Weights of a small transformer language model.
Size: 16 layers, width 320, 10 heads of 32.
Architecture: learned positions, biases on query, key and value, tied embeddings.
Training: a variant of Adam for these matrices, 8277 steps.
Each number is 500 + 25 x the weight over its row's rms, rounded and kept within 0 to 999. Layers, rows and columns count from 0. Numbers have three digits each. The size before them is the row's rms in percent of the matrix's.

# down: layer 4 MLP down (transposed), 1280x320, rms 0.0544, rows 291-360, columns 200-239
# up: layer 4 MLP up, 1280x320, rms 0.0646, rows 292-361, columns 200-239
down291 095:504533508496514491541511498509526524516480518497517506508479484477504493504536512470465533562425512496509498525494500503
up292 113:485490495467500490515503484538495457504512491483515532515519494564489504540501504481532483512524536499511474504459512523
down292 109:508521499546547541478495485503486456535495528499510520486503501484504501485483480469535472454511465478532489556449467550
up293 119:476485502463476473483481500498481465481499527480456511501470498512488491530517524460492537530518505480444536477483494499
down293 123:499527547511499532486519488475453517540517499491510536531533495509470523517505488467489495523518471484513492507477522479
up294 099:515529474487553516507512481507513484433521482541484477486496502465517520513456527517490496418515511495441486529486544523
down294 077:517529479514527448474482463532512519484481461489494506562505488502469524465511493475470510522485508505485541505485500528
up295 127:478497463538537481492540499504471498492511513489488494500500503475504478519492489520496484473459513511467460481489498549
down295 129:514489469487517492509526490493546519474519519476537503511510463499484516479513539494536533503468499427525484527487525477
up296 090:542489469508533515521509539535498493470507497522474514515490535485509480506472490464490520480452517499489484471458536481
down296 070:534481505566530486517506495528508491481518475499515493487503520500512526546532502447501512502517478481453507447462482498
up297 081:547507496513514515497489501518485513464504499515463480530494502481509482535475546453508507506496529513437460480478544489
down297 079:482482483534530522509483483496535473457475496538510472469511523519486494487510509502526516502458545469490519531486494473
up298 117:510492478575500520493521483532497541477471502498475547541476502496525552523538501460536493488537507485502505508513519469
down298 092:528498497529513478505526467515527528502504508527449494474485512490497487497508492465507533491504487507494466495508478491
up299 082:510484511490522486535508528516484513512492486511501517528486507523501489470462509468540515492483518507514480487467537492
down299 074:501475470508534490542472482524526532461502487492530501525510492498485474512530476414529498517483496469511549487498521498
up300 118:490487510464500484473506521543470517529502492512466509543468486480471474530492527485529488491455543520507491474454518501
down300 107:500529476450497547511536480520492544497491465472461490506488508520524519517537498508461484508492485526499471534482503476
up301 106:482442488496525453502503462506539482481506514469530536510479489489497495479469504514557509513492509439481507511497503455
down301 140:531548514500475528483510505493485476532503472553464468523489504513515487542533493494468508476491486562514483501497498549
up302 090:539513471525535500512477516506479508520517520527471530537498497468490469486500533478510447484501482519477486494484514484
down302 089:505500505493507479524485489475489515489532502543515512485522531496480511539515517478515493505454526443485455476448528463
up303 090:540510478524504496528526515504491500482511474501514508539483525515505464498479508500517505466482523512479476508486502484
down303 077:524480477520495506532458502498507532499500543509507498458483513502501527516528487443501532529461496472459513511497534482
up304 096:488518475474499515505517524513492470502491488559460492494493495495498478503479522498500518457453513515481487501432563503
down304 101:485511529505554498504497557548498522544453557478523462503494480522467498507468494468497528471468518495531508538512509451
up305 088:520474472515530506510529511510450495475477494519465504510494482519467496497479499460534512454469538507448466451493518466
down305 097:507505506508472483536517461473511516510492546501481487551504482480515530512482502456518561465484494468480511481479535477
up306 104:499492482472561522494513531476485484430470509493494508473483494498501486517494485513506556511514571533426462460502474521
down306 106:492544526508532474540510512457480510441479510471491544513515507518504524522505499490530504498515515463486463483510481497
up307 086:560504463515497497516510530513491515473511518527493497502463486507515471500478522476487504516476537516468482505472516468
down307 084:496466495498504556534474464510470515487516547543509482474525503487507468493493493480548520511493535484496512551531535488
up308 115:559469492479493475507504526514520479509507473495501529473457560504513404464532499481485513450491520518461530528483491504
down308 113:471466510499491511475484553539495488516534521499489528480509506507520469461479452449581545518559518523500525545470505475
up309 089:533487476493516500504487504501499519479502461534505503502462527500505482494475483469508517473449520526513485503465516496
down309 089:501510491525506479493529477528481475532485506510537482545521538510448505518509515543493506490481521485501502471468544502
up310 089:515534517451525501509519511545503505457496499526488521525489516522520433483490514490526489517445482479490498492473540488
down310 103:495483502538509459524503477549510491430473457513590428492498503453505535479495479552505527496459524493485509531491545461
up311 100:478515480497526474525474474471481481508491469528463491475502488486476475519519485512486488418476512532450489458515515518
down311 097:522503496502487495516483517516514494495516490477496522478495463491497502491510506505503515511515519474508481536508508448
up312 096:502499438487517509489495492521483492502507498519467483522496507473489515522487488490488533484484500554522494492504541510
down312 104:513514518498528497471519513529495461520488492506478518501468489489474482539454488477483524520469531493474467518494526518
up313 096:548466466453507498490511530537484470494489517509487521519495501484485513538509496449554480488488484533470499489468532514
down313 117:488519450517509488508460511474487547501504581494485507499455471525476496512480528485500497476546510478503502497454522482
up314 098:515509461480523507514520509538520486505506485523464492528529502507518493541506518485525524484481540511486492505468542491
down314 099:483494494512501480499472488540493475518476556532486584479490501505478537545559493493473470460548534507501513487448475527
up315 126:538488502478511508469558514490482528495488477509537513493453498445507496512533523489502501510472516512450513551463511475
down315 119:488498524473549550519540479428500502550517523491465491495497518542485502508485508493505499532504529469495485498492463440
up316 077:503527517464498479535479508495504519493487515528479474490433468482507485501532512477488484491453533501480443480432518482
down316 065:478527536520478488529502502517536494494469504507511526534496516484507505500478469505501519537494488542546483478497522526
up317 084:499482517528464532489524494510507528482511518474503493541517542511489508486428513506514539533476484509530514531518513487
down317 075:486480495490472463484518477493517505468493491502505477521478507478502473490458526529499523525495519504525492516538530494
up318 117:504507503560515505519532466500462524491528481506472522550472469483535518523514493452514492520478505494481435506456510469
down318 097:471557507498537457480526465511428515483499464502503473523482515482522526530528475482519510505495499510496516548484484525
up319 090:542492487532541498502549507512502521476484465506486501523523546479499484536496496458535574548480507504468486507477511467
down319 108:475484533531544538498469459470520514518519519505517462511502509503471526456489554521484507464474518504515500512458500499
up320 084:540495481501512497507521507560508491501497477538471496513462503510512488504496521514523506487478485500476482525458530486
down320 085:502504508498567485524516514526501507471492534531455513486507496490469461541505515496531516461487500499485531521472535486
up321 102:498493498521524502485528524486490515503458510511447493533479515483487526489466511492505517522471552541453474485475478523
down321 121:494529473501505479488489528505498492536498484496513517475514489477448512516489514480494508513494516499471493500515534504
up322 082:525519495487524496517543538514490489481501500526478515530471501496489475501466530469526494479470545535493466506458543450
down322 069:518499468479513481509508528476503487514489538557490541527482511501471466517523521450514490485503523510482467537469508465
up323 130:528488528520505512515506510508484444481464502491493527517510488501462481542530506495496471487489540467457494519540521469
down323 124:511479536474509525477504511491546500493472481502537472482483489485456542523502532518494561455522487480480502487523513525
up324 128:518502437538523487507525474581426452502466527508489538571484492450479508532526480479499451471475496495479485500535521465
down324 114:544485535483515472474492447515481542476489500453478478557508536494497527464487458519525509520535516477528504514493505476
up325 119:475491443516508466522484500497451456453520515513455523518471498460478507519513466467478474458480481499450448446504486462
down325 105:442510511503457502505484520507480459499520538470511503533474465535470498512537584524505480477495546451497474513473466462
up326 115:515499507491483473494557536484502501510482529540465505487484526502518457542532449511486498463504511465446471534473528472
down326 110:522486496518521491507476469533483500544482526470462505530499502538496527513492486480557476468465491521507513494507478490
up327 121:458508481456478447471535526548531479523485507499485463485479497545503496536528511488515518526474486494511491491475509480
down327 114:463501525486491501497470543481487535491512478518445525496532483523478527485529485449518506509486510521474498543507498489
up328 087:509499518515487513521509509485526513496487485499494499516506524499519482501464509470527550490466513519509517503474554484
down328 086:503459502536450498501517484478476533477497523528520475527466510511487536527527466447511517491483498487487527451510489490
up329 123:502513461483496515540510497489495492499520536507504465514513491506498483580512472517512535456476529467496477521494492446
down329 108:490511428492471490494439511493530544532478514525494544505469473482499529528524485481476467499542487546504484493478509485
up330 126:513527506500522514487471479502472512492513543556465519481485484479514429503465504448510476504459505525477528494515506527
down330 117:493481467467488493511507511533495525479509567529483522546483503528500516476501455520497487493478493519481515505504481495
up331 135:494520479498500503506513488483488472452497508561520482496459524485486516528502474503525501466503509516480482509511518447
down331 145:486474501489499550483456486498551485475452419497511486477510505534489461476502515496519517504512541496485515503496502464
up332 105:513504522498526496537515478505515473497462495492509480495490476494473505495505503519526533507509534462482448522512487471
down332 090:502497488486468497498500465498520523508518490471489524473492471490508526488517491502525542516523458458529494540493511452
up333 114:498474501445469474504523487528536516511526488494471509467479525557535482469500487476503537542509503507501499518461494491
down333 110:552478474501518493518491466500476524480540541527526510529509511486499456516519462477509487459544506474510482549479530502
up334 095:483486522516536483501510494460475521515498490533494501500512511470475509531471476480519502477495534565454460486458487496
down334 105:502467503501545488485538503484516523479483487518495513520494510482473493526461517523546550456484526483461498498471515454
up335 089:526484481498522497525514526499482549474517469516516493489468507498515482491498467465554499455470507525485468488460536490
down335 099:487510469533510489500485475509493512463540503503489489514472497509496493510486501495537507484467508495449498511446538455
up336 131:461507520454513505513478498529458484531495512532438514482461473539503459529479462474521504472497515518468459493467517470
down336 112:505521520495524493486527541516516460503461491522456490493496462519495481552514534519478503494576511490507485500514499515
up337 085:519493487489517496505497512509473504473487511521521472499484505502513504519490517496497503494447517479464480486480551484
down337 084:514460500554497484516480488478497524483498509495546492490501538476500506500469507500530519477503529450488511536506506501
up338 086:490475512528502479492526510541514530487516499525513538498504522488461497514512508476510495497473527511515488497481554493
down338 101:493504505496513471519495482524473547551496492518503526495449480481433529508531506488491501458489507505491520449507547481
up339 119:464523474469479481531500481552526534462520540514498496524491498515478466499508462526541535566483493512474495519519498492
down339 106:509475489518542508540541480541556504490469486512466525465491512507497449490511534491496490519560448502484535501500523540
up340 121:573478438532521500509573530547522502453486522491499533491469476442526535484508496494495531494518524545479538506486510519
down340 107:510546435535524532497519508480437486497502487486437485515485498512498481486492519514463479494512504497445485556524484566
up341 134:478520507473525497484514532507458516491540480510485478509511498483500425472438519479499490534467484511442491489474498539
down341 120:494505516440474515496470522545519490573534518507465516455514544502462485487504508527480518522493527513523488535479491523
up342 105:517495454548528524503517506538475490477503497504468522510491502487506516496498533489508532456498490529493513505461526494
down342 111:528448505515507540473510520496492531524493508523488467550505516481475486457500484553508550473498508480473561506515556511
up343 082:505506466519512516503524531531477492472499482503476509503453494471515509488479539471500483498502529533467478498463529463
down343 077:490468484493520510495495517483520510483492486514466489525503522489474499514507516458528546513494535487494496530462523486
up344 126:485520477450525489503541539549488455510509498501512491528492504438461478517521478527482482538481479502439500471491516478
down344 127:453501548479485450511501486554484456490489480532502514554471519467494489509548455496529491510499490508456523491518470502
up345 091:499501514468502446526504513541501532501494515551492480522494507511496467475499503476514515502468486523503505512440551479
down345 106:465518515492524513523536477485496543502499554522471493523491497468467519558495543488504491511475549536462501498499494467
up346 099:521484493493504487504520512493525494482476483515507535494482522528489471484526487495537518464477502460471510569491570456
down346 095:473505515541466456514456457527524494473541506530508542496479511510473517490492491477513523489486539482466498474492502449
up347 091:542498498510510504521506533510468492489483500537497472503457521487487503481495517500530529515506516490460511525505527472
down347 096:463506506540513497481498484490506436515542508450475495498483454529478558502498518488499537491514527467487475504456453491
up348 076:522492512498509490519539524507489510484488488542494482522481526493471513515473507446538524492455528522496458498466547466
down348 085:502482483502532475529521505508475484486495496570485494499480509505493472488496519471539515488455526480475475506466528460
up349 101:502469506522510523558502506527501488465528471522533469532497516509511491522504510525528519432484505505504482503512526497
down349 092:532486501519541521519494553512484541503498535472559503508516499496482480507492500507507490504514498442483483462505514467
up350 078:509464493519482511505514490478473529504462479539528491494505589520461505506505499461518505478466514525490517520480521471
down350 076:566509514474498534502480507467440510497493474473483484490478485544520509514536518492505491521546504526500516490504489512
up351 115:488464525486474509480464547519539489518483504504486517474480483503482495488510517498532515497477523521527475468469479473
down351 120:504488467505491494488488503534493517463539518485520501493516495445544497475515477550498510451487468480542520472533475484
up352 094:495486463529511475503488501483504488493527508516502533521510483497505471488535499490548520499502485540511479474494514445
down352 107:505508525505507523507556520473466509506461521523521471486524501487507500507512502506513537506458487446495475503477486490
up353 089:496495494449521503513491495512509513501513473500508495495486518498501502481485512525542531468485486489495501524464538486
down353 104:465506445484516472512468474533520533506497536566498518514487522486441528506490552468511495501485534497506508502474554472
up354 083:529515479522528478538537518506485473469514447518487475518480539483496482523505505494509524495479510509470483484466558495
down354 086:503491474519539487496501484521468471507486483541484531510490523511485483477500494489526491501478521509464501498462529471
up355 115:480466465537521478496514519520453474463512496531510545493501470493524466486473490458466492491484499526488506482478498531
down355 129:529502474493473478512486485478454471469473501495546486510512526507509484518492497468510499516460520485500528525528497577
up356 145:499511506493481508509473488491498489498496518528499552470525512527489489517460511532504479536487524496523488494502501524
down356 173:519500536473510536547474487495523483513488492544483513465512518479477466470513486500464499492463528440502505467518484516
up357 080:524500482521556520509517540517518508505466466521436519500483539469517478514464531491539544464482514533496489534470519467
down357 084:524522507492499455507510508475516505514518508503508510478477497502509532499510538455425515533543545501497495516511524522
up358 080:493522504498548497502497525518483485512490482499463504529487501476478491506492523497520524494472529518501450455426521499
down358 079:509507523463554508496459489550516544450503490509438520498473542463514497463506485502462509538488539495512472536486494496
up359 080:504480508497515490493537551515488524496491504478467527487514532510499485496487498481513538524469494520515493480504507462
down359 092:507489480499508548507505495505492499523495525498474537495476475483497471519519456488490468478495468521463488488525519471
up360 082:523482500556502529523470538478476502458471474492452507533517539453485492486446527483508531505484531499510478485520550482
down360 090:500526474516510504488478472500484529520508508554480487521485476477488424448515508510494515516462502507456486518503520498
up361 117:511454507459544481502531499529447511497517501515526477498525525537525458544514475506497499505498507532518472492487509509